python train.py --n_layer=16 --d_mlp=1536 --positions="alibi" --tie_embeddings=false --parallel_block=false --optimizer="adam_variant" --beta1=0.9 --beta2=0.95
Each number is 128 + 32 x the weight over its row's rms, rounded and kept within 0 to 255. Layers, rows and columns count from 0. Numbers have three digits each. The size before them is the row's rms in percent of the matrix's.

# layer 10 attention output (transposed), 256x256, rms 0.0756, rows 3-52, columns 64-127
071:091050097139117132129184122101090139108110067127117109100104122169094126147127051108135164121110081133104125113163132120099129128142160133154126063154074060068136126115147099138070112128182126
064:153127130165146151113159092142115119179120118079102134138099141161110069145103151123092124175080113134123147102144142145117117169110169028177100109153095131134104124120150121123103115145136093
067:109136097109101163102104165135096072078039190147120108143145119057156130086191104102120168177150100125159131140119098135126171094160121193146126164129144132126131092092130102162158135161203119
075:137112125088181073173135137155094179116120095172153121146162101107127105140090132149132129155072131159109113156098101109178114109066108147112097169188132145069097134135091140128120123188083064
078:164104100084120158111110167085128156181180065151119132167181128126180089130130069157187157143098145039099107107157099145135151150134120128116133144118124113130140127111097142145065087183158129
066:087155107135080161106160109110127118154084133052089133074082145117139174131183114071152137140174135135107140107123153087135136102181103121132152053163135187116179128130132086193117148223171122
073:104101102098095140166140163119095113076051158111083077094155069108145084095137104114149118094122149147134176091114103139138143163138143167170129131166099129138106148121147095154136155198150118
062:084110137121119101123103161169113139158153109181086116127131098138083064142113165160095123064153081138116175106129124116145186084135131099147181142060156125181145124140158132150193070099126140
075:158144074088174150129049081140142089127126091082111132135134113162087156088132112145077096135177138087104145127159080106132116156110063182119161145127114122108201144133061212116143118119069115
072:164160127129164140161125116109143121156147128131112127120138145169035129132109111143071115162147101136090108114128094121098184087092197106093131114114163128143142113119139138099128164096122127
074:125085159120163120151174112139183165141139066174136114133120159196163065098115077126084127129150113124116074102122161118052104161145125121110161153113160085165130122144092137157136108153090121
071:120203124131112118103065174149129178121148125136144126138156150165077141101146179128079202084126141075182180137104112083080069143131151122062125161100108095096141113133141149157187098135057130
076:159114080090107098074086103107115057163143123068190129132098151163133103136158101089106130229121160075117182137131157125164099107146121155123114145105125132097091121125145101081131116156117155
064:138067134093102095137123159160102128133121130118166144108101085111062116127132137131113097050063104094148144108144096083151165153126117088142187142109082123198121188100133157135217150121134065
077:153167074103163109147147145174137141074122093104084092076122094121102186117144085078085189121151172229152159136104186130117170081166112136160134076137102135153147153126147124129173158183137185
072:114118145133151090104013121107139108116168134130115168139112161115151127103093124108185157176156149110147075112079089170124063150117098113144082077130143173170166135155155173141148172144090132
075:134073128099068142156186101080121106122173110118135115120157134132101117199125114109152099140104094107157143117121136186153153165073162142162077101161147197074087156118077102106069074137148083
076:121127110182155118089102072124134080117110204153155104101104172181150155114151146177137132157135141102085141140159124101090064139106110132156158109161119147082089100101131151094102074169123165
069:149152151108147163064194099091143113167130128168182093112121152149159112186166097123122093118150137188167164168114133149100155127135128166188115171108121131092085157107117098154161109160209120
080:103091109139152108148041171097102106126128132156132123122093097143140136111098144084170166084091108132184114160146125158121114118139163092152166122098109092197156179165140195129109088099133142
071:086148071122135135130123171102077104078141146114143113161137115136126110087155129132075142127067147151137106174077152122078132147067076118145130113130157083119132134115133175153128142145126077
067:092148105109111077129126138146163127145127122123072161106132102100118113077112180057105158100161114109090172127141116136167213110163126110116147083076141151144104127110109089151058126129142111
068:185103134161107114166100111092135156102125170173164166112152113086108103112084127135130141068101106157138136099125150129125107091127122104102143102140158195130115120140076154093152150106123144
070:141105127125180122111155149107140186134097080141103127152102079092148098137145094091162155148156138092131189128169114085138100113147118146140161150066084082156110139118083082110103132119150136
078:114138121108136164152143056105155087085154137072175120046137118178132134113129005125128054105088102180128086120070166096150138135111182114166147130118089098159078152143111130139153123126138100
083:128088102135124136123158133057149126124100119124078132121136086132126165118094142156203181114124124168166156085102094086115084104212138147190172132092150114091172121137089131125163153203156171
070:136122139083148079105137081077115207109151111174135130132154118128129150132153056120126171116120055172114151177135124130114118127151137126182138143137157114122177162155151136052111115107133166
077:149092089124136143191174149128113163189125070162151162138158159079109083112131095155219137050138112121117131079082136081127175097079105107137120106077118121166117131164118108088109193030110171
067:115095154101104104097109139134127119101117126175133159196100145176200158100181123099173148106157174061105103145115117153168135145173137121152142147133153089167152124090159092167110112132111130
071:166135119150134117148078087097123152145112150143101180160132127116139177115126163083132101169070129152173133097145119149148097107111083164130098102117138180116151130120113098124115192121079117
075:184088125135107161128174108085144124145128058187153141085118166144174086181118100109164083042132127161176087113122153170150128161136081061185111119150130176141084121101139128104105098193130139
070:178110161123145183108141114138153116159149085136148192137079094076198126140082129140171151165166142139121077159117182128099092166175106082110168120119150080121152082201117126171172090066138124
075:152126145106100128105160123118147111131127116083101095158114160156103142103134155081203158167126132059120158090085125107112111148160119188078107146158069136109095134127097079124088129076148073
078:116159140140107118098099112132126203129149161155157137164096165133072144128157185174145154146186097171154122106116104142122162086119196120079086131144184097163107125150122098151121038117123123
073:119100119171068102126086149148073119110138150132112165077110060155109139157115145128106176076094138130094144129161075117139089135063079108102169138081165100113111142106122110129116088149099152
077:096136100137116141091150104128164146076140137120146156083064154143157146119117109100136164123108076112155181148151166144113155107130171149156082079112209123127115142121172116139117076167185166
070:160111130117150116152214083137144151121121104131107114155159175139134140162101133109125178110100124228167163113105176137089117165119118141145168115160154123067141162145131097156161090150058130
070:158139172134155131175146151110141153136115109095145128114099159130125121090091120158132169117181144096129112120111122159108133155175086143129146145106146142143085090159105112075127151112154160
074:101148140132098172144112192176137092132134200083115071179208129127091084083138131089112137125111119089061152100142133150165101131152137180078208115118113139132134094152078134145127089140056142
063:142107140172087176106187154151131144156092155068109135077165153144130064073141166120110127113157125189092143125131062134147084147126118138152167149084068142130162157107087125140118094139175133
071:103202105112149119111098113121119158120107150134124185073177148138134140147140156149110166104133145176029097158135093067129177088126121162158185146113175091094146110116119135160177073088055118
078:133108147141178082106120089095150114091088145107072104140094126153131194116088165141157106205160155021115142104142134148103125165098129142186054095119106139121089086119164028138094102104182123
067:145096189142134099156129104153169132130143114137113075197187138171143131077128122144089134115137146102092116058106113123169165185101122122125165091138144187201143134154118057127126179076113104
067:114080141102074129108140128115107114097104129141104185131107129149151142042107148118140164088141153109154171071158116110152140090146108165108196130135121097152167111101164114123148153104085102
071:122111116127100129152070164125159119148111141173165130175126148104189130134138080175121066145113152160191118180144200185109093176110143110107126127108159030153088131110083110100105081109047120
077:142121145122128081138112160145087125099151165123191142180161187080091105169163159150163154129102066175214118126123097141140093178081113161115133149137105158123128139119183100093113135123140107
072:099148100143139166196065090120168082137130121133145094217123153086167142148162101099127101195131128098094136093095111122128144173090171195107105088164140132154076113148065138166112108186134106
069:094120157132153153109123083151111187157129133124123106125098105210112124165093114160114111073118174124109109097164129086098159074073112094138119141110157109128094177113164146178167160161119088
067:124104160154147107135080152141058162123159155119178161172110185122140092093156142080075127141153089178135194139122143104154117059131152090110144129137105134129110165156097164143157155092166146
067:115145108163133126139103077167132145067124121132177135123098105191128213127117126119144154080142121081088101083141113075118161148129150101090105188157191124030113138113100135133157089169047105
# layer 10 attention value, 256x256, rms 0.0662, rows 4-53, columns 64-127
097:099153139138179115090129098055177107149153076137180180198163090122118110080093133136139096126125173117137161082113076134068075143109112166142133192076113112167139080124178154138114130053109138
102:147139156157088172129147160111153149124105095147184094148066121122133139180151133140154140109118180119078136189081117141088165128114132128162134130057121189065102132155089121145119130137081136
097:128079126136173142103135173110179075141100097101105188153151103074154147071065129112131143073143106106124152070085089175126151087131131143138097133108130096154149071142113089138130150133119152
092:104091101133144077176122110126175083140100097150114161097119136124079115156118122132125150152125117127109141122106130131145114057121121132124137114088095110144127151162131131085126144141114116
098:145123118171062182108077112131148168125152126168161069071146109146122114145122146095159150110135125118154119180078164124137148075148102152086167131124129151130118094148106196188131151067123102
097:162074151101106130080100107117095110114178098079122118174130111145141169096077132166073161169155092092172161170114113166062117122115132124152127118128165135093129081140128152138153126086101090
097:141085184059163095151155141150193123111116117167176170152117088199189090142187142141095118159115120133152124129143154101116080090111121175150111177163079135166090143101097121142133139171164118
096:108074160111101101175159079139175136126068135137104145064099139122176168149207139134173139134103162145161173065124085155170136154110196104108109159155130128162146101151164108135177102099102087
100:067118112140123181099099139121141062131115226174123193129098140107175172120136100150155107111109160136146138114118111152183067188106075171191101118061085129105136154128191143145109120161123135
096:126087114166139089197113128099123099113131152143100160101118107097096071103080106128101130131139104113155159051168119057123108112093124116113162162150115150159136130119141127136114098122139087
097:146137158099135124137167131104050082130123129088078117138115145154080092152111103116099111157161132117155139124184160099087097083089148137109126102199121115132163150072087137153153182102132111
101:162151186106114091155168145197168122131086105168151081080148134088055189114139127089156096111137129113105062135131157139197117162109074092143169126083157093134156156129129106125145144084128137
102:177168153103106132129124132169104148125231141068120124120044104120138088130151138102083118151143120110156121121163163115113089127065133208118127114139119149127169074144163065178110141198117155
102:148099143130109170090091119097135132167179162158117172171161112142202084117182127148132141098155154102118133153106122221102124167207113127060110082105089158100150112151134152133122104126100157
102:127143128153119092161191126128134114142116047081139090105140128117115090196107173183126145084177130082142131144178126090173144151114167120119112113173123146135068105123103136111123162154110150
100:093110073145105075057140124155141141082079096146073100105070142103126134088079106150112127168112111105141081172148130133094146089131141154091135166082119137141147096123115140125136129143075181
100:125141151111174157183149157075195177144077091139142167145165136120012143132124146183151075163106094129125103171085084120207147113123110116123160101099151144086061099129134092162105143103165068
091:078138162113179170123126154156163130128100137186133175070142125072063139096171146104112094115094190078066107108143133094104114112124148137085146139113134158196119140167110149144125112095129158
099:176166117102099070114139106125089116116055079150106202175115144189117088132127144121146112116106112126117107166141088090092203165099047180149080136110157116157119102159120077120153139158175120
094:117093136104138158168144146098110112112134096137145087102114111154136154148194097151201173074119139081129148126157138039096178172150164203103099147206093158167127089132140120159186102163119139
093:108157172123112150118137127169136099154148155097183098124129152141132129157155111096141156098118118178135112173103146129073110161121138138174048181138121131112082157097119101141120132073111090
089:145074070165107121100109133146048144160121114080138121174134144124147128087179146086121151198176122095111120179161159156138145161093098145174111137103111086094151153104118116087096221093094112
097:170170101117113070125094110109124109126158122143089139082122130187139148134151155117112101078135088131128155093128124148131118156120154160123128167158175128084113178161161121120118145164134151
101:182148126126130168116108100153111165159139122158105145169119128101095163077072162110114118174111163057124086072135177121149190176135097161138149143081168160138123107083126140067145100108120137
096:093084131208123161110118135140043150138091097100087127164127164134186021116113155156085103133098165120148130167085134187136142162128154175054164165157140192106112122083098107091122135158128106
099:104083134122111205079143124183154060124118178121132085051091120150108065087132157155133147121120126112148084103100138147243108143159147184122153134197161154162104154087115148125148088164131161
089:130124097215138111113102065151103116144129163167091125107131119138093057190172139124122098153182130148124143158145161168134118141111106179143091125139107076103130161147154154103112144128091143
099:142133124130126142160139141116147134110122149171148087110174097151093103163066158132125137113152147161108146182031133148175103110112210143118132137176103122132132136155126121171123100137099164
094:114076169137078163122154089158113138098108111161140067165128106139152109132050110142193113106125077168079126172120130178168050154131151087143132189162116120143086041129122162167155164124163130
100:128133052102111123124110122064160158141090116189085093104134153106197066124083161181134168166128081124134104117166093119162167108085182132099135187083090109125151126172104166155127147116135151
097:107127087188141074204106148129095118106133145129114081152119122162079084102133114131105140171152162107114150112119113115164125131102189179088144124111151133181115121124113140106119139226139086
104:115104131157106116178092117196049091091133103149075116080074113097098100135074084106147110103102111099122159154093150162074113086102135079146152159126161154176168153088097206124160150132102151
098:120101122115182148105190112156175069110068156146112189137155142122185168144127118114146118132127172175094132114191103137147124147104136139134124168094106122161132137115109136141146130122154138
085:167160163113161137191110088090089192106137039062089145149115148156081075109203137154126132200155138138126103119137150137082091071135120109124097100108160106121140113098137146142130190149080153
090:165125180178135141088096146201110094154102177113135081132184084078139123086145066118130112137123145146107084158105121113131119100161153154086155120148203169135121062136116148170151114102096107
093:135158173141129120121140133165063120085127141151106145144126095117111105061103141064111140092195133105136138115128108180126150119107146110115098145195076153184187125124027146173127128152111129
088:019109137162121139132155124152120111123101143182099083173090123109133142115155056175163108152073142195117142131105134113203116136105127148160102088155124111144134133120130077106109137174118099
095:164121180105133063142199066067103144129087097166127128126119098122076163134150094152119144163094112105125136133108163117135108073158115110141112086145133150085076110113104135163142176151114085
083:153142156122138120131120098129088180083121111127099214204173136158164170116108120159153120203107146124177111147126144123125108057112143161096100162072079116155129070184114123159149133115094135
088:134101184125153190075146113148111183160123116144128100172169123108149096142172107144150082153103093182142162110135073175133128144158100154134083079077160096125166132094114125173133117083139166
101:114139155094169133097116179136165120127172056164162127127143138144103174134134088189130100145118105158139141152101139097094107086171140083075122104127202130158142173115158118110138162134157120
101:121102145125140176163136158101106137105155151133138103147104116132103104102144158174111151129124149168157155130103150082129138148129129121127116089183120151100117066118063150163090103177097151
091:121134141104143152130097120192064057142129097130127060075158158128112106131104130150131148131120127161099130178039159166134070125149155113139079157109102098093144108134143177083118174084092102
099:130133040117111107067195150143127110106072136213108173145132089149139139113133051138155125162166123126115105132173136110150148107096194148082079121153166086125133119109122104157153142138148128
094:118146158146089182141182136161170144104150064087145143122076103174137146126088159167163156131160131088123114119146154129157140195126152109105132122157182121151107136159090128112142131129142129
093:078083147129130146096165141116128115103092076169152128081168085154130157137171086097151144095125173121122108098144126124149117067092103108110151183181127109111104143157138077196142103132130155
096:123170160132156138166156145147141089126158157094183149157148090155161109142062147111084163102096122128156163095108144082114143169165114115078164175114118124101169086163157130171114141096144148
090:197146107117104115203174125198134103162108165153100132122099145135119159109096104182150112114123141130115110169188102156139123145085082108129075117142136106063115052149128212123101147136139189
099:133075158074142105175154142087170154118163146111119141131176133124092103141092141078129161108156094119189107125127155171199143076146087179085189129153148176149163135132172103158143209144121118
095:119132125087211048112107126055100166143157094109105185126148122164121160148213069141113116094127088109162110056164126139133142090172105076145088101201117114209148125200138042197109113138137178